Each number is 128 + 24 x the weight over its row's rms, rounded and kept within 0 to 255. Layers, rows and columns count from 0. The size above them is the row's rms in percent of the matrix's.

# layer 13 attention query, 320x448, rms 0.115, rows 0-19,64-83,128-147,192-211,256-275, columns 56-111
size [126 206 137 140 136  97  92  84  75  81  87  76  81  78  76  69  79  71  85  82 196 203 200 204 179 132 112 133 111 105  96 108 110  96 105 106  99  79 112 113 193 190 207 200 189 147 136 136 128 111 113 107 112 102 112 133 124  90 118 125 178 199 229 194 173 119 106 113  89  95  73  81  84  95 102 101 104  87 104 116 179 174 198 166 140  72  75  71  72  63  61  58  64  62  73  66  70  57  64  66]
[[124 124 167 125 113 135 115 124 132 122 125  96 144 106 114 134 107 200 127 129 145 135 140 137 132 152 114 130 151 156 123 125 128 109 116 146 139 189 144 152 131 133 137 114 134 138 133 112 103 105 107 134 150 135 151 126]
 [174 131 153 114 183  95 145 103 155 110 111 166 112 158  74  82 106 160 140 136 121 140 205 111 147 114  79 151 122 123 134  92 123 102 107 117 156 126 145 116 133 161  99 161 114 132 140 141 157 160  78 101 127 102 129 117]
 [135 127 114 131 153 123 104 127 147 117 105 141 138 121 114 124 143 160 105 143 135 161 132 132 161 145 112  98  85 104 149 149 111 146 129 137 155 115 106 105 156 129 152 121 133 127 139 138 112 132  95 132 104 130 126 130]
 [148 147 138  98 103 115 150 126 126 125 117 126 136 109 128 181 149 150 107 168 143 130 121 137 147 125 142 141 105 110 114 149 137 163 102 161 123  91 119 165 113 120 132 106 128 180 132 126 101 102 166 125 131 110 120 151]
 [144 136 180 107 164 100 116 104 130  90 102 155 134 161 122 155 156 138  74 170 146 130 147 153 135 145 136 121 137 107 109 144 119 123 143 153 185 138 131 108 147 162 106 157 137 149 167 106 122 159 100  90 105 126 124 157]
 [136 164 157 123 164 125 143 107 164 131 103 113  82  98 152 148 103 126 125 147 128 100 155 136 157 100 133 120  99 151 173 146 153 132 143 134 106  69 118 162 180 150 143 165 110 180 154 132 151 102  88 139  93 126 112 140]
 [136 119 183  82 150 139 126 145  87 118 129 150 123 136 120 138 154 120 127 167 134 172 130 139  86 137 151 133 118 114 111 114 101 114 104 121 117 141 135 107  91 171 117 133 118 109 170 118 130 170 118  97 121 188 156 141]
 [ 74 147 149 112 104 167 115 136 114 141 155 154 154 129  92  94 138 129 136 133 124 102 183 156 131 127 163 119 121 151 170 142 122 143 148 113 135 124 111 121 147 178  71 164 109  89 137  66 152 118 161 140 119 136 107 111]
 [107 113  96 133 159 124 128 147 137 139 106 120 102 103 137 185 133 139 122 142 128 167  90 119 162 107 104 155 108 142 121 100 144 126 134 115  95  83 100 147 159  76 167 126 142 144  91 147 106 110  86 122 126 103 124 121]
 [121 111 166 131 153 148 104 126 127 101 110 136 107 157 133 159 155 121 124 176 129 152 101 137  97 130 120 143 141 115  75 124 117 100 108 123 113 153 116 147 122 150 129 118 105 134 150 108 137 174 126 110 147 161 146 146]
 [153 107 129 141 124 139  98 157  86 120 133 142 105 142 138 157 131  98 146 140 155 155  67 157 145 141 128 162 137 133 100 136 100  94 129  95 116 155 149 129  64 148 133 104 113 109 103  82 125 164 126  84 146 162 183 129]
 [110 151 151  80 136 118 116 113  78 163 113 165 154 143 118 119 110 122 137 114 108 154 169 138 106 173 132 134 111  86 106 100 135 116 141 141 165 142 120 119 111 156  98 125  93 113 133 162 125 136 175  93 134 170 144 121]
 [ 90 134 144 132 146  99 140 141 156 147 119 136 141 138 110 155  95 109  93 141 131 112 139 158  78 127 131  83 111  76 109 139 124  99 124 180 125 113  89 152 190 178 129 150 141 128 143 185 150 128 158 165 128 106 115 101]
 [135 147 101 143  98 138 125 145 158 134 176  98 169 114 118 113 115 129  94 126 147  83 173 112 116 115 150  90 108 123 155 128 156 115 106 163 150 108 131 118 129 160 101 112 162 107 155 100 157  99 166 152 150 103 119 127]
 [127 108 119  90 128 140 147 117 126  98 105 147  96 129 107 166 122  92  88 122  90 122 155 127 123 116 121  88 119 165 113 129 134 153 103 105 149  99 103 103 200 126 125 147 126 157 126 150 120 140  86 110  69 118 132 135]
 [132  83 133 129 101 162  90 154 106  97 133 165 155 124 156 121 129 141 141 201 136 144  83 144 164 111 111 107  92 130 135 125 107  62 149 103 140 122 110 117 130 143 154 160 204 159 151 125 100 144 150 136 129 168 118 108]
 [146 131 145 118 170  96 127 121 146 128 128 142  95 139 136 144 161 123 157 157 154 183 112 168 126 154  85 118 130 174 102 133 103 124 157 160 139 115 114 107 114 166 185 114 147 119 124 136  99 136 118  80 127 129 128 147]
 [111 135 117 142 113  94 118 152 155 151 139 137 145 137 102 112 102 115  94  95 138  83 152 108  79 156 112  98 145 105 128 129 161 101  96 167 145 152 133 135 129 188 122 108 144 101 129 119 153 111 134 123 135 112 111  87]
 [115 159 140 161 101 113 131 166  94 131 143 134 121 134 137  86 169 154 126  86 115 111  79 144 125 131 159  97 124 136 136  98 103 127 100 103 106 147 124 127  93 121 125 134 116 121 131  83 102 136 117 130 116  84 147 163]
 [145 153 123 115 134 161 112 135 123 118 139  85 146 159 136 110 183 131 129 138 175 138 142 140 158 147 101 126 140 147 149 133 139 139  98 122 148 153 113 133  71 155 141 111  92 135  98 109 118 134 135  18 104 137 143 115]
 [146 132 146 109 152 137 135 117 106 126 141 108 145 135 130 139 149 218 110 111 143 123 119 115 126 112 127  78 114 133 137 121 111 137 115 144 147 143 139  89 120 162 108 114 104 124 142 116 112 131 126  93 105 147 149 149]
 [150 103 120 105 168 120 141 125 155 160  87  95  80 127 136 142 133 212 102 170 117 122 103 118  95 125 120 118 131 153 127 168 114  93 144 157 157 135 143 152  68 126  93  95 128 127 107 137 143  82 119 132  96 108 131 147]
 [152 132 137 115 102 107 120 134 154 148 163 102 167 150 111 144  99 107 125  98 131 113 124  92 170 104 107 122 115 153 110 147 134 142 143 159 105 143 138 176 132 133 124 124 107 138 122 150 159 108 134 146 128 115 123 159]
 [123  92 182 113 125  88 131  91 107 145 151 159 158 122 141 138 133  89 165 147 126 114 145 148 118 112 152 105 122 144  98 100 113 130 132 109 116 134  88 101 114 116 134 132 137 130 145 121 115 120 149 154 110 130 119 156]
 [140 135 154 160 185 126 136  75 119 119 134 112  96  66 130 142 172 187 112 151 118  84 128 141 110 135 107 144 131 143 135 127 103 114  58 107 151 143 100 117 118 122 152 147 143 125 143 139  89 120 137 116 107 122 105 108]
 [152 107 154 129 131 116 128 101 146 124 105 123 151  84 144 169 138 108 136 111 160 114 112 181 104 117 121 142 147 124 133 150 129 112 126 122 109 125 109 156 101 147 160 111 128 146 146 145 179 123 136 131 118 110 132  82]
 [145 145 114 101 166 161 125 106 135  68  98 139  95 133 136 103 137 119 139 117 132 123 179 121 152 146 126 140 106 133 104 104 114 101 128 113 126  99 145 122 139 164 118 136 107 127  99 149 129 132 144  82 118 147 153 134]
 [144 109 110 132 138 148 160 121 110 163  75 147 150 136 117 138 131 147 108 105 122 152  72 109 113 124 156 133 140 116 126 163 106 117  71 103 135 154 155 146 125 132 151  98 148  99 139 109 104 127 113 145 141 131 134 157]
 [176 153 161  82 130 118 116 166 122 159 128  99 114 164  93 117 142 106 165 144 135 128 128 122 114 137 157  88 120 142 135 115 146 130 162 140 119 161 129 104 129 137 121 109  97  95 113 127 104 102 102 128 137 110 146  89]
 [137 133 109  99 145 152  90 104 113 127  99 125 145 150 151  70 131  95 115 139 153 112 161 109 140 131 102 131 138 117 139 100 136 123 118  87 140 125 121  77 121 157 132 120 114 131 137 126 168 153  76 151 124 177  98 159]
 [105 117 117 161 106 149 131 158 140 143 168 162 151 178 141 142 119 174 113 118  94 169 148 137 144 138  93 126 151 139 135  89 152 165 147 141 153  84  78 102 166 124 123 134 155  94 126 131 116 123 143 107  96  91 125 162]
 [ 90 130 120 135 148 170 130 126 156  93 153 114 137 170 134 148 103  93 109 109  68 138  92 140 144 106 154 126 133 120 125 154 145 107 113 147 144 154 137 106 132 145  99 160 149  94 112  99 152 116 140 107 109  84 115 115]
 [134 105  79 114 104 178  88  76 127 123 104 145 149 117 135  88 115 101 132 143 151 117 107 123 157 156 162 148  81 122 132  99 119 169 118 108 115 125 144 127 138 122 106 141 135 126 135 128 209 156 149 148 167 147 117 125]
 [ 91 132 131 128 132 121 155 109 136 131 116 174 137  69 116 205 132 185  46 199  97 143 106 151 150 165 123 137 155  85 108 161 168 136 125 109  98 125 125 131  93  88 125 111  82 131 120 142  99 121 106  93 132 146 145 146]
 [144 145 105 115 148 114  94  91 138 173 141 113 116 110 121 146 145  95 103 138 135 150 135 195 134 124 131 130 104 122 120 101 128 106 116 110  87 183 133 157 138 107 128 167 114 136 113 106 138 154 132  91 155 145 124 109]
 [115 118  83 159 130  64 129 116 110 145  99  90  98 151 131 146 134 136 111 107 136 141 145 146 128  96 178  76 160 125 124  94 124 137 125 137 133 140 140  94 145 128  96 103  81 134 109  92 162 130  73 136 120 132  94 139]
 [130 132 116  99 123 147  80 144 111 110 127 138 126 143 123  91 140  74 124 138 189 112 164  91 134 120 161 117 117 142  93  98 129 159 113 121 126 130 153  96 110 201 122 136 114 109 124 105 165 137 136 151 149 127 140 136]
 [154 120 144  95 120 159 161  88 103 145  71 126 130 125 141 150 157 163  99 126 108 121 126  88  98 120 141  98 105 138 142 162 138 103 121 150 132 111  88 131 133 113 142 114 130 122 127  98 118 136 188 150 148 151 146 123]
 [129  96 166 173 131  77 161 109 136 118  96  99 118 119 143 118 135 104 135  97 125 124 123 139 140 155 119 140 101 184  92 156 106 147 127 154 130 163 115 137 124 163 137 155  88 166 188 204 103  96 137 126 110 132 133  48]
 [146 158 146  94 130 137 132 159 135 151 126 157 169 151 116 128  71 100 178 139 145 168 106 121 135 171 101 143 131 122 126 110 171  99 143 139 100 120 149 115 149  93 118 152 136 107 141 125 149 144 135 180 145 137 129  99]
 [150 131 170  97 116 175 119 140 118 115 109 128  71 140 131 125 125 172 117 144 117 139  73  81 129 154 150 128  87 144 173 157 148 124 144 155 158 158 127 105 127 119 144 137 140 118 123 144 116 120 126 140 103 110 144 139]
 [154 155 125 109 152 123 117 124 113 104 132 127 139 102 113 138 130 222  55 124 167 148  88 116 140 105  94 124 118 117 111 129 114 110 124 124 123 188 118 104 117 118 118 177 173 154 181 122 108 138  66 139 123 136  80  96]
 [ 71 118 111 111 122 122 135 148 135 138 128 149 114 142 135 118 112  46 122 100 136 132 172 157 121  99 118 161 120  87  98 142 149 126 143 158  94 135  91 126 155 123 153  72  82 111 138 133 165 110 155 135 142 127 107 128]
 [147 136 142 148 100 129 141 160 135 112 125 138 149 138 122  75  88  75 121 127 125 102 116 131 138 129 119  97 136 143  98 147 107 120 108 111 125 137 138 148 130 113 109 135 156 142  89 136 122  91 146  96 119 156 112 113]
 [121 127 177 115  68 126 117 124 137 133 151 134 112  84 134 166 167 134 122 118 152 145 121 134 139 113 134 167 128  87 127 156 121 135  95 124 133 118  88 116  93 126 160 108 165 167  75 113  85 107 130 138 126 164 128 112]
 [155 130  80 133 142 141  85 141 110 123 122 132  97 154 134 117 130 144 147  89 163 131 105 153 150 120 173 117  82 126 166 145 134 108 129 148 120 141 150 161 133 123 107 117 159 105 124 152 106 119 108 116 109 126  89 171]
 [123 115 164  89  83 143 153 152 139 132 119 190 110 109 111 138 161 112 128 151 123 190 167 125 110 168 160 130 140 100  93 127 119 126 107 131 132 134 153 119 128 163 107 134 104 125 113  98  69 123 169  99 126 104 120 101]
 [ 95 128 106 107 139 148 100 141 127 139 142 130 154 175  77 127 111 116 136 149  90 128 158 115 118 145 139 150 137 131 123 116 110 140 122  95 118 157 132 120 133 117 143 159 146  92  76 113  95 140 119 100 129 127 122 122]
 [137  79  85  97 173 115 137 109 122  92 121 102 124 126 132 117 126 142 148 121 144 116 116 144 136 109 107 102 130 160 144 141 105 126 125 160 119  97  84 136 105 130 146 106 127 152 146 119 140 109 148 137 113 149 125 113]
 [134 123 149 128  50  98  94 168 102  99 152 183  88 131 146  92 107 113 133 133 111 173 115 124 120 180 104 127 130 119  87  92 125 103 154  95 127 150 137  73 107 179  95 154 150  98 110 114 140 155 151 121  96 125 144 140]
 [134 129 131 133  77 129 141 154 145 128 108 153 126 136 135 122 131 108 130 128 120 132 109 105  98 171 130 100 146 118  90 132 119 150 156 118 119 155 169 114 124 167  95  95 101 124 121 140  99 125 159 132 119 140 103 121]
 [ 98 110 130 161 151 124 107  94 113 114  99 122 108 150 126 145 142  89 104 128 150 145 118 114 128 104 148 142 145 101 118 149 116 147 113 143 162 185 138 137 132 169 135 153  99  91 126 140  98 138 124 129 147 104 121 129]
 [127 148 125 163 104 121 128 153 125 108 135 124 105  95 144 111 143  88 169 105 100 126 182 154 117 100 128 162 107 131 134 117 143 106 134 123 122 144 138 178 155 141 120 109 142  89 151 124 176 131 147  98 126 121 104 117]
 [ 89 142 105 106 157 134 149 111 147 101 137 135 104 107  98 164 108 158  88 107  75 113 159 135 115 128 121 138 136 107 146 106 146 100 114 103 114 107 124 136 173 125 150 167 116 186  86 113 139 159 149 162 110 112  98 109]
 [136 119 153  89 112 108 114 155 178  98 114 132 101 160 151 122 129  92 140 104 126 132 134 139 119 136 137  62  98 163  90 159 154 140 128  85 125 121 142 125  95 150 125 142 162 159 152 118 126 133 138 152 153 126  51 128]
 [107 135 121 125 101 116 115 145 119 122 159 162 129 160 153 101 102 120 118 175 156 139  97 126 142 139 144 128 120 144 132  62 123 112 128 139 122 152 140 152 150 198 144 132 130 140 115 120 116 163 123 126 158 165 120 102]
 [112 139 120 133 136  88 121 155  89 115 147 154 111 124 153  95 150 111 162 108 160 136  63 132 162 132  90 119 143 116 120 126 106 108 157 131 141 173 159 170 141 163 135 105 154  92 157 112 134 113 116 117 108  91 150 101]
 [101 113 120 138 165 129 129  72 147 116  74 151 151 169 122 154 101 153 113 103 100 131 124 120  88 196  73 143 120  79  83 110 141 112 104 157 143 181 155 103 156 123 151 111 146 143  79 141 151 115 127 147 153 116 101 137]
 [167 140 130 110 115 146 152 112 145 129 102 121 156 112 115 129 169 194 147 106 133 176 106 105 121 130  97 137 140 147 135 138 101 117 130 118 144 143 173 124 106 152 121 156 112 121 149  98 147 115 133  76 136 177 106 123]
 [156 109 103 135 155  96 157 134  99  77 155 102 165 150  84 143 158  61 152 121 151 117 111 155 130 132 107 124 107 112 120 117 116 124 168 109 157 127 104 116 165 167 122 111 126 148 143 113 179 125 146  74 106 146 117 130]
 [150 134 117 132 171 146 114 133 157 100 100 134  97 136 150 120 107 148 133 103 105 125  98 138 144 117 169 123 157 137 130 132 126 115 125 170 115 171 133 133 136 127 192 113 138 122 152 144 165 145 154 132 146 153 125 139]
 [132 126 136 183  82 135 121  83 115 124 198 157 119 122 141 114 126 104 147 111 137 136 124 143 137  99 128 117 129 158 126  98  66 123 107 119  99  75 129 128 149  95 159 106 112 114 112 105 127 120 153 157 154 145  86 138]
 [147 112 143  79 175 111 136 117 180 125  86 149 129 133 145 117 118 176 133 166 112 127 198 142  98 140 129 126 133 143 142 188 109 124 134 168 167 109 133 157 118 195 105 150  67 122 146 142 169 162  97 102 139 106 153 146]
 [ 84 157  63 156 156 138 148 140  95 138 130 138 131 143 150 128 129  88 134  94 126 101 117 104 114 130 118 108 123 110 160 123 157  98 174  80 116 109 133  92 120 113  93 134 139 120 130 146 165 133 107 123 116 125 118 101]
 [114 147 124 130  90 133  93 170 109 134 159 126 113 145 119 116 154  98 156 145 121 123 108  84 163 123 151 116 131 146 119 152 156 103 129 148 155 102 136 167 127 138 133 116 151 112  84 152 124 123 125  87 120 119 127  90]
 [151 177 134 114 131 116 173 131  95 119 161 123 123 141 126 112 128 132 129 157 160 111 144 134 113  96 103 151 111 145 142 128 173 124 118 131 113 111 105 142 209 123 102 125 134 103 195 114  91 139 146 145 109 129 117 142]
 [106 159 109 135 129 133 162 153 150 147 100 183 105 109 179 114 136 157  71 159 175 128 129 152  77 151 131 117 115 127 125  99 137 131 151 150 136 123 129 149 131 167 143 150  86 145 121 177 111 144 124 157 104 123 181 141]
 [131 102 107  95 113 130 169  75 150 126 157  99 123  64 139 157 123 150 118 101 115 132 152 130 138 105  85 119 152 136 149  94 115 165 126 148 135 123 168 133 109 143 158 156  96 107 166 127 132 154  94 125 120 144  87 143]
 [104 159 139 139 114 112 156 168  71 125 120 128 143 128 133 169  84 129 106 146 103 153 126 139 114 152 105 104 118 111 139 118  90 134 108 119 171 110 121 100 136 125 130 125 117 119 117 132 156 145 134 138 133 104 116 110]
 [ 98 182 146 109 165 120 191 145 144 153 115 138 123 125 148 131  91 134 145 195 121 145 149 143 106 142 131 104  99  97 131 113 120 149 104 144 150 123 112 135 134 150 128 141  90 139 137 171 125 176 165 136 122 103 180 119]
 [ 94 109  94 148 163 132 124 114 158 130 165 149  92  92 134 132 111  90 150 130  93 121 138 167 145 127 152 105 107 144 116  82 122  85 114 161 122 135 130 111  71 113 128 142 128 170 130  64 109 114 137 149 151 141 115 100]
 [123  81 138 164 108 144 111 131  76 177 162 165 157  83 150 123 119 108 144 169 121 150 116 112 139 109 104 136 161  95 128 112 126 118  95 111 167 135 154  68 156 125 150 114 124 109  91 114 129 116 125 107 140  78 164 183]
 [129 105 131 142 109 127 102 150  82 124  90 158 109 161 145 139 122 157 123 166  97 142  63 118 143 117 127 130 121 122 144 107 152 151 141 157 113 127 109 191 166 178 127  94 112  87 117 148  90 191 154 117 115 121 167 126]
 [137 137 116 161  99 129 106  94 109 104 144 118 112 123  95 114 151 146 108 104 155 104 155 111 160  83 110 154 110 121 135 152 129  89 115 116 111 154 113  90 136 101 127 126 142 104 142 105 154 112 103 141 140 141  93 122]
 [150  93 161 138  85 142 172 156 133 174  98 136 122 139 163 185 156 144 118 137 125 167  88  95 146  87 100 110 134 122 132 149 166 162 155 115 131 105 135 134 143 123  87 113  83 131 136 177 126 157 107  94 119 120 126 114]
 [148 142 161 132  96 131 108 188 112 139 150 137 129 131 135  91  99 104 129 171 124 154 109 122  76 112 111 140 144 135 110 149 130 115 124 160 170 162 136 133 138 169 118 149 132 160 137 120  95 170 162 108 143 102 137 136]
 [129 111 123 124 170 101 155 147 127 107 137 134 133 146 148 144 141 135 150 140 145 127  93 192 117 191  88 126 108 148 138 169  98  98 142 162 132 111 140 153 124 106 142 110 157 157 110 109 118 151 140 139 135 124 135 123]
 [134 125 105 141 151 122  86  73 127 151 143 122 112 120 107 122 121 149  99  99 119 106 125 149 130  88 148 125 140  91 144 146 135  89 125 170 126 149 143  85 155 123 124  96 141 102 136 126 141 136 115 156 112 134 122 145]
 [125 128 109 144 154 117 122 128 172 148 140 105  92 115  81  94 176 147 144 107 154 115 173 157 124 170 137 140 129 113 109 122 142 120 127 125 123 135 113 107 126 138 125 157  78  94 114 137 124 130 110 134 128 146 104 103]
 [110 164 110 163  92 147 116  99 140 168 143 129 157 149 122 119 140 150 150 148 159 118 141 124 150 118 126  95 129 132 149 129  95 107 130 109 148 160 131 153 122  82 103 114 134  59  70 140 164 119  96 124 116 158 120 146]
 [151 116 125 143  49 119 128 115 108 132 119 112 120 100 117 132 140 158 150 100  97 120 105 127 129 124 124 132 184 168 121 133 137 113 142 124  96 126 129 160 118  85 140  60 137 141 102 108 113 117 157 141 146 108 123 159]
 [154 137 171 138  97 111 152 141 163 127 110 116 143 153  83 102 137 168 169 119 121 172 106  98 162 132  98 161 117 104 133 153 115 142 158 128 140 101  89 160 112 191 121 117 113 160 100 100 111 165 131 106 135 127 108 139]
 [ 91 112 122 152 121 143 142 147 137 158 133 141 122 122 158 173 130 116 169 102  91 127  69 101 120 117 118 127 180 119 129 128 143 130 135 117 103 119 132 153 160  93 147  91 108  88 142 127 126 140 191 158 156 164 102 109]
 [151  99 134 142 162 117 113 115 149 119 111 162 120 134  88  67 117 161 147 123  85 127 179 106 125 146  78 109 126 104 164 175 159 111 120  87 167 119 118 128 112 171  83 172 108 119 119 135 137 132  87  86  92 115 129 148]
 [168 129 178 114 139  99 117 125 116 157 125 147 155  99 124 142 150 137 102 174 122 150 151 152 114 152 131 112  99 156 142 169 116 138 125 165 160 134 122 117 138 151 179 124 130 156 140 116 120 111 132 137  80 123 119 142]
 [142 148 131 122 145 124  52 159 175 138 114 111 142 102 125 117  78 169 117 130 133  90 113 125 187 129 156 100 174 145 166 130 143 155 108 128 126 149  87 107 159 165 130 142 150 159 127 137 144 132 148 107 151 113 102 144]
 [104 156 170 105 108 121 137 115 137 128 168 122 144 171  96 135 114 120  97 146 136 122 190 152  69 139 147  96 123 136 138 149 102  97 122 131 145 108 122 134 124 156 149 139 122 112 156 131 127 121  99 162 125 130  94 143]
 [ 91 131 110 150  85 141  90 149 137 147 144  76 144 141 105 101 113 107  91 135 149 117 144  76 133 135 155 108 120 136 152 141 127 131 115 129 128 177 117 117 109 145 117 132 150 105 177  49 157 110 121 128 101 156  88  90]
 [103 108 158  92 183 103 137 113 109 109  85 169  97 138 147 156 112 159 137 149 122 165 132 170 113 104 137 150 108 102  82 137 106 120 137 150 145 105 113 150 152  67 117 124 122 180  59 165 110 119 135 141 137 119 134 185]
 [129 121 121 107 130 134 139 138 155 101 122 127 122 137 128 129 129  93 111 144 137 120 160 122  68 128 103  95 150 144 143 115 134 111 122 136 141  88 132 133  98 144 182 162 118 103 143 176 114 127 106 177 137  90 106 128]
 [135  90  82 137 158 120 139 103 115 158 108 116 102 107 142 166 119 136 180 158 114 118 114 148 146 123 107 167 171 124 142 115 127 107 161 124 109 141 160 158  67 103 144 147 162 117 107 160 130 135 167 153 171 124 182 146]
 [ 80 131 159 148 141 113 127  85 104 127 148 171 113 132  71 130 128 101 160 145 157 156  99 118 143 159 139 155  98 134 136 126 127 111 132 111 116 180 110 144 166 140 103 128 101 117 132 133 117 136 107 110 106 143 126 134]
 [109 156 173 129 154  94 113 132 144 123 142 122 125 174  97 142 140 103 120 142 139 116 153 124 101 131 124  83 106 142 117 148 114 122 109 136 156 130 119 132 175 171 187 141 102 119 118 157 123 121  86 152  97  86  92 112]
 [126 139 127 151  93 140 109 140 151 100 144 121 150 116 112  91 127  94  85 104 151  77 140  93 137 137 104  52 135 129 163  95 152 122  72 146 130  99 100 125 104 164 149 123 164  78 157  98 143 100 113 110  96 144 113 111]
 [118 146 164 111 112 134 137 143 147 134  66 155 104 132 119  98 121 117  78 124 128 144 140  74  89 143 122 121 106 100 109 134 112 151 131 135 157  72 128 144 197 155 118 169 120 136 111 154 139 142 104 135 126 123  85 128]
 [112 128 136 150 106 105 121 145 113 131 117 151 158 111 134 113 145 108 158 127 151 112 118 167 116  78  68 107 129 131 140 128 134  94 146 121 132 114 126 124 123 110 150 111 151 163 125 140 110 119 117 131 108 118 111 126]
 [142 117 119 118 188  96 130 115 142 156 121 147 134 127 133 176 146 142 121 144 140 150 136 160 100 158  99 136 133 149 110 121 112 126 101 135 161 114 120 125 159 124 157 147 131 164 118 171  96 134 111 136 126  86 149 160]
 [ 89 142 123 192 123 122 124 147 119 115 184 105 135 130 118 139 162  94  99 141 156 113 131 113 141 114 106  80 121 135 135 131 149 133  84 166 127 156 124 147 169 160 140 105 127 110 130 108 134 141 105 105 103 154 109 105]
 [134 108  76 140 116 134  82 120 140 113 134 122 167 103 114 136 157 147  93 126 150 127 122 126 124 126 118 101 126 148 139 110 169 130 109 176 141 124 127  97 118 156 144 122 178 143 156 126 142 127 145 152 106 122 125  84]
 [136 176 144 180 134 180 131 116 140  98 149  99 132 115 113  94 129 144 141 146 156 126 104 140 176 119 134 132 131 131 167 130 169 129 104 138 105 133 129 123  96 149 178 134 136 137 101 116 154  86 116  96 119 159 149 149]]
# layer 13 attention key, 64x448, rms 0.116, rows 0-19, columns 56-111
size [ 73  73  71  80  55  66  51  64  64  64  57  56  53  43  60  56  53  50  58  58]
[[188 130 159 121 137 124 103 101 132 129 117 119 150 122 133 137 145 155 135  92 120  77 204  74 128  83  96 165 154 146 110 142 134 117 147  97 131 110  81 133 112 126 117 116 150 172 140 114 164  88 110 101 134 129 119 110]
 [146 120 141 110 168 119 128 128 110 123 147  93 122 157 134 162 127  50 142 123 143  85 152 130 132 141 128 118 147 120 122 156 123  81 119 118 137 138 179 105  93 106  93 139 192 119  98 151 149 155 148 129 135 119 143 141]
 [151 135 113 135 121  73 139 132 129 142 131 128 166 119  93  89 119 142 164 147 126 121 111 149  97 119 155 163 125 122 143 124 118 112  90 115  95 130 114 100 132 104 133 120 156  87 146 167 118 133 139 154 134 152  99 122]
 [133 156  87 103 103 157 136 108 127 174 121 126 165 142  72 102 164  76 132 157 101 113 159 123 115 115 111 130 107 138 114 146 148 147 154 120 115  90 146 142 103 101 120 136 180 138 125 134 127 143 118 135  95  82 163 137]
 [136 142  98 153 138 151 123  98 155 110 104 146 109 135 131 115 118 123 167 142 123 159 118 115 122  98 160 144 163 151 128 100 119 165 103 122 106 113 105 140 131 149 163 136  99 108 126 167 113 117 125 146 126 123 162 122]
 [146 134 115 157 101 145 114 126 132 166 126 157 157 111 177 132 127 133 147  89 101 114 145 121 119 122 118 148 130 113 115 123  81  96 108 148 138 134 145 106 115 115 140 124 116 134 102  86 107 119 134 106  93 139 108  93]
 [117 157 113 149 126 152 151 112 136 107 100 128 150 105 155 154  88  86 186 151 135 130 172 101 159 131 136 101 170 124  99 112 151 152 156 129  96 111 129 111 132 118 134 133 128  78 106 150 106 144 130 116 104 138 159  67]
 [127 113 117 142 103 116 121 134  93 167 131 163  93 135 114 115  98  77 110 107 129 148  82 130  75 151 134 146 136 122  73 152 137 100  81  89 147 125 130 151 138  99 121 116  86 142 157  97 113 114  90  77 107 144  98 101]
 [136 150 142  88 120  95  96 179 157 147 143 123 153  98 146 114 123 122 157 124 120 145 142 135 117 147 139 145 144 150 121 111 128 131 125 135 135 144 135 129 120 142 105 132 158 116  99 140 115 142 125 121 127 115 119 158]
 [124 164 141 137 109 168 126 113 106 124 136 137 175 132 125 152 132 104 156 149 138 113 193 111 142 142 179 162 141 151 107 148 106 148 160 134  97  99 124  83 117 127 118 114 154 113 117 153 116 123 127 121 116 126 140  73]
 [ 89 120  90 146 130 138 135 116 124 169 123 108 108 114 122  89 108 135 132 103 129 155 111  98 138  99  96  99 133 140 120 118 163 179 158 121 125  95 123 135 136 100 132 103  79 108 143 182 120  91 126 140 148 115 137  78]
 [149  80 121 100 118 118  97 163 149 123  95 167 133 108 119 134 112 145 133 130 129  93 139 143  78 121 114 112 134  81 133 127 133  80 127 151 165  90 117 112 111 151 110 186 138 117 101  84 124 123 174  99  89 152 131 183]
 [131 130  77 118 164 120 122 131 108 120  90 169 143 146 147 124 160 141 150  78 118 106 115 159 146 127 144 148 117  87 119 126 139  76  92 130 145 134 119 109 141 139 103 148 143 103 114  63 149 188 130  84 131 166 142 171]
 [105 115 103 129 129 131 131 144 101 137 123  89 102 145 131 132 111 166 129  95 134 120  89 167 131 132 133 120 122 133 140 130 166  94 104 152 116 178 137 124 109 137 130 119 143 172 148 138 135 136 147  89 113 125  98 138]
 [103 144  65 143 156 153 128 135 142 128 102 144 110 138 105 160 145  94 169  67 138 136  96 121 171 121 176  99 116  99  74 100 113 106 114 155 131 162 105 146  91 150 119 101 119 110 160 124 102 146 116 115 129 116 148 101]
 [131 108 132  94 179 165 123 120 119 136 135 161 178 141  89 145 157 188 116  98 109 167 158 128 128 147 127 164 155 109 110 131 144 142 172 143 146 139 123 156 103 151 162 119 110 126 143 118 134 196 148 127 137 121 149 133]
 [106 138  99 126 121 152  80  78 165 141 104 165 165 109 140 128 131 157 143  97 137 106 106 137 103 137 110 142 103 108 147 118 116  74 110 112 138  81 168 111 151 114 120 145 124 124 137 102 121 128 157 129 143 184 126 139]
 [178 128 141 137 118 121 123 138 116 101 124 127 115 133 131 112 113 141 139 133 112 128 116 147 132 135 171 159 120 161 142 119 152 102 100 148 134 166 131 129 100 119 119 134 156 110 140  72 112 142 124 106 125 121 103 165]
 [124 133 134 141  95 134 109 114 131 109 135 115 131 108 148 134 104 144 113 133 155 157 124 133 157 138 156 141 146  99 118 110 113 130 142 130 104 107 147 107 143 110 104 131 111 137 148  46  71 142 151 130 105 126  87  80]
 [124 136 138 147  95 108 122 166 114 138 108 134 136 148 141 110 151 127 135 141 155 148 141 133 116 123 156 132 140 108 100 135 129 134 112 125 129 129 154  99 122 136 115  83 117  83 121 133 118 139 155 153 109  81 178  76]]